Weights of a small transformer language model: MLP 1024 squared ReLU.
Each number is 500 + 50 x the weight over its row's rms, rounded and kept within 0 to 999. Layers, rows and columns count from 0. Numbers have three digits each. The size before them is the row's rms in percent of the matrix's.

# layer 2 MLP up, 1024x256, rms 0.151, rows 715-740, columns 128-255
113:491538552418540603550496506561502505503526605611404469559595477549541510533509506530487490498570562383425458497496538544525499474483459525554583446530522524622526466507446494501499456458571490461438533406527425539468526510486533515459550576479476442566528493493423424611476462558432501542438548433494499578468452470519539440465611565453464468485482534458503496464533427476599480567539
095:514465476468504475458526541522485452507522433491398468432501537373535640475463555524511522571544469535549540610460553534532487511467589561517521478488541427489474551545582547541528511501535446495545498462478535594553464505470487531534552568500496556457541490468499513507492486497424501413520475442442572635486528531482544537500511532540446422552466487511461478484579522538585427469443
107:440513555414477568526547471477498468521465487474564477517560447553450477578535515508568478471481464557518561469525550450520498528429434549491487431526525461575536478527478502602504522503436528450427530535555468648494520571521407485548415477473491570460480397478523609600552514509543543428462545440554522567573521523493498545440486567537433564513500588437522481543540550550418425512467
100:523463440411496460462579409498507528552493545528545387485442547578510520513403502411449438468535457502494540431488463558418425441481471513463468456507478575486509475380484406453439404445547425559441506542482528484475486560494484466505560513453498553581556525517489522594554492537454525448486461511481511476512547538524550509542543557435577526545626576387580485493484475550588536492449
109:451530514547521502456444476529535542479442492451541469464455564460510570530515454469552444552475459530525446518492487423452481494439513494534465419440535424545512492539460395477469514567423417417422472564493550487504445371563545570472496406523586525470489450543433451561594539543425539523516457491510539423541406491438473464485498406541531469502485497562488556500524511486500636520472
094:523467503460540520535498490534512550537541465531587539533527587462406518517501547455463420532486489448536488624429486504417492512405505542481431528529491602474516583526455479455498486484442425461509544514528563506519475484429455475447517498501456517446461501442424496624518559435518459521510484411450519533518509578431461459447518459522510535520626468480467533449510582517460522464507
101:492544424466384406544454528513432626526418496565490550523461547509454525523499515499514467507519502538571553483539580433493504460469505537590512502440493507472482548481472477435535512563431553460437494492432416504526500503465473437566487545502520492403474515443525541537461518558450523551575587541546511525523462435548564524532457464493443476516434477493504502614483524518520558428519
102:466433565454510484508499496491462507400468524483402522558548461548548539532462433490544530569551561469577456520431479526588423493510517422420425495549446453459600427544508535503479420577418455484538532500487480525500529488481547483532453521525428521497496499441530465493507392440453507424512493429607396487527434435423508529579433500518544442408613520429554524467519463500520478546496
097:500413524490486531499548498544521496549582502458488548524436561520441503428493505547518559485572486528526493501541552489476605461509405536445491550481475452482505515564553426510581474503531442589550476497532482569498434617471473536442570565513527510543473536496494546533450465582593428552484546532527487481485390520533458497476560465430492484522458371519449584485504465529525480373514
087:458585551614430482397449509526480488540501447450425550545449455365464440399483516588486505500573451553499530477585563407577545508522508518504479438511432518532550551509456560464535525554564555434493480446486590537494443515384570446542489445461446487524567494379477493560476584520511430525520550451447469451417572583583564419494467516559499459434419507528528526474485444534501487524539
089:477544549466537606423471487529488432533494482440492460503527501503597513455459472528479456532441572504475488500498436428477580399529420432462552421569515579552512542457506463549413570480468501522553513464408491581502477480616436409484513521504516481497614450534508507488485435544484458414507501446467510539554568451407507512507591493580399498519506566539441497496455521482485513523495
109:537580496448534622491550431414442455449491608489321400473485486462510453558552470470524588580408527520458517481555550455577461495511524574512470476476443516560497418531495456521451406448563536430460519537425408524481546507454510510536443558416480578531519440446582497451469468534390486570433408488508517471555551482468441422466388499419536483371539496470509498445423510578546395530446
102:541452531510498471397516484519539374475522469573488486472569477460545503512530456433415474598466480455562546436548491472548428485429528473390464460531476547520560470552505569527544557521543501497467482432611424546446475450506468449481471563556504482430579461504503512625479415507462444509476512488596498466435548506470641451556535477520552632528559494446482532537496543477578420461535
108:566472550517492483440487538592525349565469383536481533525485562545566450493463465585506429558609537492435534542519470485439520516518532438542514485466588461539420486524501443568514438518520413532562467555445566504512434542417556519480529525453489480564452458504431546472514497454432538549507482484478484471582466435504595408505575515525523556443559465532438538508524477487511324511466
102:511552452487517482522459543455408536507553567493560474409446500430542486464398494531568532529575513490495502426505393517549519481515502539491460496585504505557568495519592449599544516488524580563590521504473492560457509535474565486557507591387537497542446557491581493606546451466607541452467487470463521529549468505483448503519479520378427524394490506546573443508570492427522475491490
094:459548441560452589451524490504587492405532436446484548431508453459492530486506516572528384467561470576468427420553515540482508528448439514525552521498471452506491428525426511463445467432560398580516528525446496560466411457475491434541475477454522510514447523497511494443498423473440568496485494489565397484577537338469573475580596572454580600417470495532517467480579486573535481599502
092:474504401439524508558488448515565455547409616576498439484483473444446397441494487562547568586547530539441497526462516535556545465476407568473461518426594532460475466522596465537514573413407553531492460504495441510413500569465500510418427514526565562563499485509519518479542480573458470592526521464576468537402502512494549470472469520531572446499497481505504427460497523504522436523460
089:492499460437542471531486502578488503566555575506379545448494481458486465462462536560519550533443458520443407492440473503544499452589439455602527494598463627591579491488447549445570478441522455516483588427596566451538545456536534487501545570495486580462532539446502499512413482611570458606495504459506506552375458549504518566519503469558529483399495463456575504486560544454516472462377
098:507533471522610508613548432398418510421496464603565502442447499523599396531504463589561412505569547525489435566462591473532447564589418585546470475527455442493519453541433471556564536512480459477510524451500529533439471437510495411527466575539434490473558534454552495556476564495608578568526493583536502502509497560480510488573541500500469507482586522471522510498522523581543540572464
104:491434480449634396476588514521514528454523445549457523493473512532496462537597494525435541507590423449488479518408465526420496460460569431560480486575536541526575557608481513481541502438485449491493486479527463465533453460408491409547437554502563524494553490611536539423440407527423485561549425521473494521502465509457410448581589499529509564566446540497468551450579548509516517554443
102:476466416456461504522557502445627513540484464427425536547483495588514536518573513432484553511513474532495525523538513410554551499521524505443483550457525531463515600523414556470528496512502503486612559595412365466468595474510588469501565568480512485425508409487607515485431576533482480475476488599422551469444504519463517457568494445446549481468519517488586489500474560558546484433466
097:510443575498520495539434524486456473569607479500483534493452470497466541546523506506467480396586478482454583445511547448458374440516495523540444393531567459484405528494458526636392494531578490459519494525526434456501538495474509490536610511529497430501509399481420571414512517542499551498568530489555481532457421457469480464566461476430528426504539440512555522446476442561557489575507
102:508485425432409519527494500443557486628425552485461486531569570448487503413601479519584585487457449518500472501498423503583530426514567551530502496430471619457479457528486549524501519496543483532513518467583508488430487459545584479378496518483497558549584477508488557540468490513519576525468423520473455571559599529493576552537542453401581492472483505531589419492557508551485550496520
104:517516454405624506495397607474486556435503555530545547529545479457495500508526504476366555469467519450506424507499533527501563563564445499457468481483508492464521525503486524506464399589496489479479572492540562490476579568546446448522385332526504441469559564513463470570469440501510483567474440516500449580430493545506547564502515520478420508524542451508460514540492465459508472531494
097:526519533485480483506459464503484537535506543600490566412403513465538461456481582599529549544514388446421537492528460558519451468466524498451546483549516564575474461544606568444432509573575478530461392473466479463541506547502513529493458527502548417523406425536518452409560515507443498493504572513454458575643514497481604423494493524433475576490476466559435549469514571599433424563410
095:493580394519539562437458598492494485398496541506496566461563488441534474442524399460524617477533499506587514493404573617566498514475490642525459359595623431436464490581511422405595499523513509562449515543495409459469547543510546444465473543524490499416536469499566557456495510563505540552497496470505454586495480493441563448498459550480493480538589554435537502494479568604556574519472
# layer 2 MLP down (transposed), 1024x256, rms 0.0694, rows 715-739, columns 128-255
094:409510503512546496506464615341431536626523586506526492490515451480556426501561420482550583526418509537526489512492452553529536455451480454379454580484544501544472534485430464532429485468460464505508435501493489598468507439595547519415441529549528495594498452467529453476449460498463477545534529576456545530455581519564481390524432440541524432561502438502472462564408507515449482663507
065:526532489438457575566540512591414510510471453502482409616482502498528521501591472452454438414442512578531489519576480502548407450436477536524490480516532540462457520555390533468459523479516587472559471540498498613509474495516470531569503520524507501544479491566571410542615492484451468553487495531639445523540510583527523562457512447568561553503495572520495547532480438581567427451467
104:523481547411510501480561358493561475437552472609553472609568528565422512606507497592552543467422418555467510488478495437474442464544429547494521466494427536473512508434457510524478492556499570500426473548459381494459532515486420382477553566577401566452443512547506521460592505421558485541489451522505485561478472461491518447433510494499387496528514471497507445535594495470505541510530
081:550537568390521566420412523421562563478507409587492575502471592498505497450489434439541506420444537575439396501556513516520419519508582513439488444481449341450516529477502479464416514482363547601534564509482514516487436532491436497590493512539492527467536506553439516476486465473545576612431480429463560528429576530463541480539545503490552495433499474517472583591502543499486481511501
103:444479520485430478521496441553517404391467533527488467495479492502554508609506524460456509516504469571440565585433442532463616409519440556521489515510397508539504422413500498452348555442475540588569528425580471426428492477531499595506489504523577469516474482541456466513528499476481438548527512502486524526527697462463479509508424546476534493422509552464575546574506578481473536541461
116:485471469580422524509538556563551540536482524505478490552421499517460513562413466483482514445507595455445548543467488480479550553412539465477566463474501526469533571323539524477415472453517545480552542462537392437485482467462528483536533505485454508392558510534559498513496532435529479522512549467499473545427511417419567541535541525522487532481588547484538470390435472431532502584510
107:484551593503399396458510571437608355502427548477460470523563544526502515576443526507484491596418510496528614458421589580566526505567510521403485493548486567446475515529488508506483510474589456464493489507516525560616488446534510496512485419505534501483494467477497573532600524488444415542525535558522507522507528531373484475524520563497534336548496503495593423502497469452426593537580
103:539505529478517446520527447559473474506446485609472547470466460458438504634475506494447471508494524502508514469584495521657392405486467461568522454512531500567548563554535457509483482490448485504409541472533525490426441437447499450531521546569554529542524432369482468503508561473491494516400589447508519562486454465489456442401551482514486448437386474466481539526478520494419517482530
096:451564570536516460402508502572507614415545497670445493538523495456493460401497436427479523520534435482514494492506512488537536464567523503422533490489480372507517487514462426486525529497581434426506445497522423471506526534510498439416443473546447516506498449469507488529549481488561561484538509424505474511512491451495495556470454424536521406543543455493496430477538608447467597432481
095:468452494499518494589433481492429521583475531530518491414511629456502482457507507541695468385445523542517453620460507432461404407550556472523488454458505383555549554513507529614449531479418528477589483468483448536485474510604490479548501543543568454449604506508479422611554476490534627495438510515533530491479532520571519496459536554497531459543510454493574418516533496577551548440457
098:435448556471482446529568470510509455548541544363511557527380544536566424507514497476464475476537544518518474640590478556454530394435541500488433474498430505538519469552619459514374464538544491421544438559409532515492442560512481543529490509591482502488440529485527467477567560505487457548570429522463529493478530474497529458515550507491417599466437520536503529517587420465458476427523
101:484525521521560469538497515490585517490441555433396451463554497495515538460469432487575559448485498498569539466387479400533479424560476497521505457471544522454463528491472524569406515473525580454553482521513493502527492539500537525542387544462410535495438484498578591499476454494477446528420462550496596391405497442546424490476466467552565522436572464520449508515478489558464498417458
081:514429500486474430473514534410534531359475417600589504473586480520515554411472549510413464442459483571510532459511572479534533472512511482459502594460493491447537600489563471561505479438502528436444507569552535558531398510524510413496576397566418568513558587537469497425486471502463488424539465436426498517538471502523492534497446492486517548455524422418515442600495415522490465458512
123:507537529518477452540525489473479471496565490518430487497546548511521387476543456529568517520498505466484525559501506467480514508511553532551562546504482419553448475436520463480443521456474546495433373547525488382575426560438532421508453483520474456419458489507488537470524468500519460449441464483503454466541541510379486533370536504518579457500576532452517505584512513526457465526443
087:453532484521524462504566519520563487490501553503496488556502476478521473536576497540477544467498481415470421512532567516465447458504489418463510519502513535548447406521437481448519379499406525481478467571437475518527522478515509407479509507516524543451536416554388554488474513496562497405569576498519493592501514472458535524516455474541404476543509395474481571531601561504464550555471
122:521437450514422562517419496437560496480499462448502447544490497491546497448509567528519553516546382523466487559566479591519513474481515587546543583484533418492567445464538497501442453423562498541464497474456452517439596519455501463486514496452478558545582514538508467400444469518456609426590545579540466576484443372472491528562468455534575556545419495499487523464484433488451529608523
093:506517561413419492443452571538420544409510511539530511517478453507504505496407485478590457489429517463431484507557475471485539512486592536410447451493508450544507575496488444544510513568449493478507501512460533506536462537558459422486564523444477469461514555570470515476573445549565535419611476521459555481557490460539518518436572467536546657463501491507401542445466506505506650402556
117:481496531534451473593494497496509462462531515455596397389517461497536478553587463537445371485435443459515480481497502579414552574514502479459522500517528432471554478522409488568434433519531498505517582511516544445579487554495512443505447530490571478412444501551516533404537431546522447472437403472607566484447512381514533496507561531510417431500481546474436501522433447530431586438558
106:564490567555488539580502540531525504574536598595573365479474469451479499458496451499473514490498464460557421593540431366514505440499549586482524470494525525475519542703499567561544493576521530444510412426515487455503402462477516523535493524505526493504413514509518583514517449499519518469498597505546482533537476510439553458526494515561451531466451380542491502524415439502495544463424
126:526473544456487486509470420533505503503506534400527588592505516503495455564485466556432548530393502494563571519510455534483510449489468528508491542541446511456501501532507451474473420399508540540534534562468543558504434524478402541551491463546596532477510544468346577448488463456351504506497434442545470600547512480506478435465470479484574504453464487593584506562546490428413530492580
099:509459405519603423555586470537517471454564574511456402545578577566527535487528558537430600470441462487602477536491518484545551494452507494602567604520579504458530473476472543493497521575509411552522545637557495370507470421454477482522502531447511497442440477491526438478529563451464508514471593500468579455471434466490504450510505532485519559504513445557505478546476461531482584506646
108:542527394460560475442538457430459461535487407520516526558504512404459484579429484436534504507441518518512553438535575538435527456495641421516565495447466536565489437519472485532515448492563512544526473551456515454422346513525545517488473507584524511468491515511540548541514517471553521473557488437461515432414507553542479531582549533605441481587457537400548518544449523490488464434536
094:496596541391617544524485472574524537557513480449583532520428422548388570499523529495574511463461457565520557521551530494499377527485492493550495505460521546585477503473503456602462473486565452497428542573558469584433552539465478509489509502569500526573411450413374516461490552509562480478540515463506470514510530489514463496428412475535474528497466431525559575491534525560536548508511
106:461453451481511478459436491495459485524552434436528534433558413485471561615475538577455532493465442483545495463531422413630557403560516593465510514507514561476488558490449508538456588534494630540528498483467464461518591479556535554435452430477522501519547632541409508451580528465542501486495428489541511614503482508436533576514472448538439462434479447501476441465476449476494520457463
095:445516588546470526507474487495434498468527504560488443493506520559475506536477383436428460487524593412506593570565506462472453436406525464486503446430442442479479500486416603456534435559439570591514480551571458468606402418491506454555446530563418415506493544506530425439553542558541492515378486497539483528481453491445544502437463420575519429505527496505577498547478471633483535535433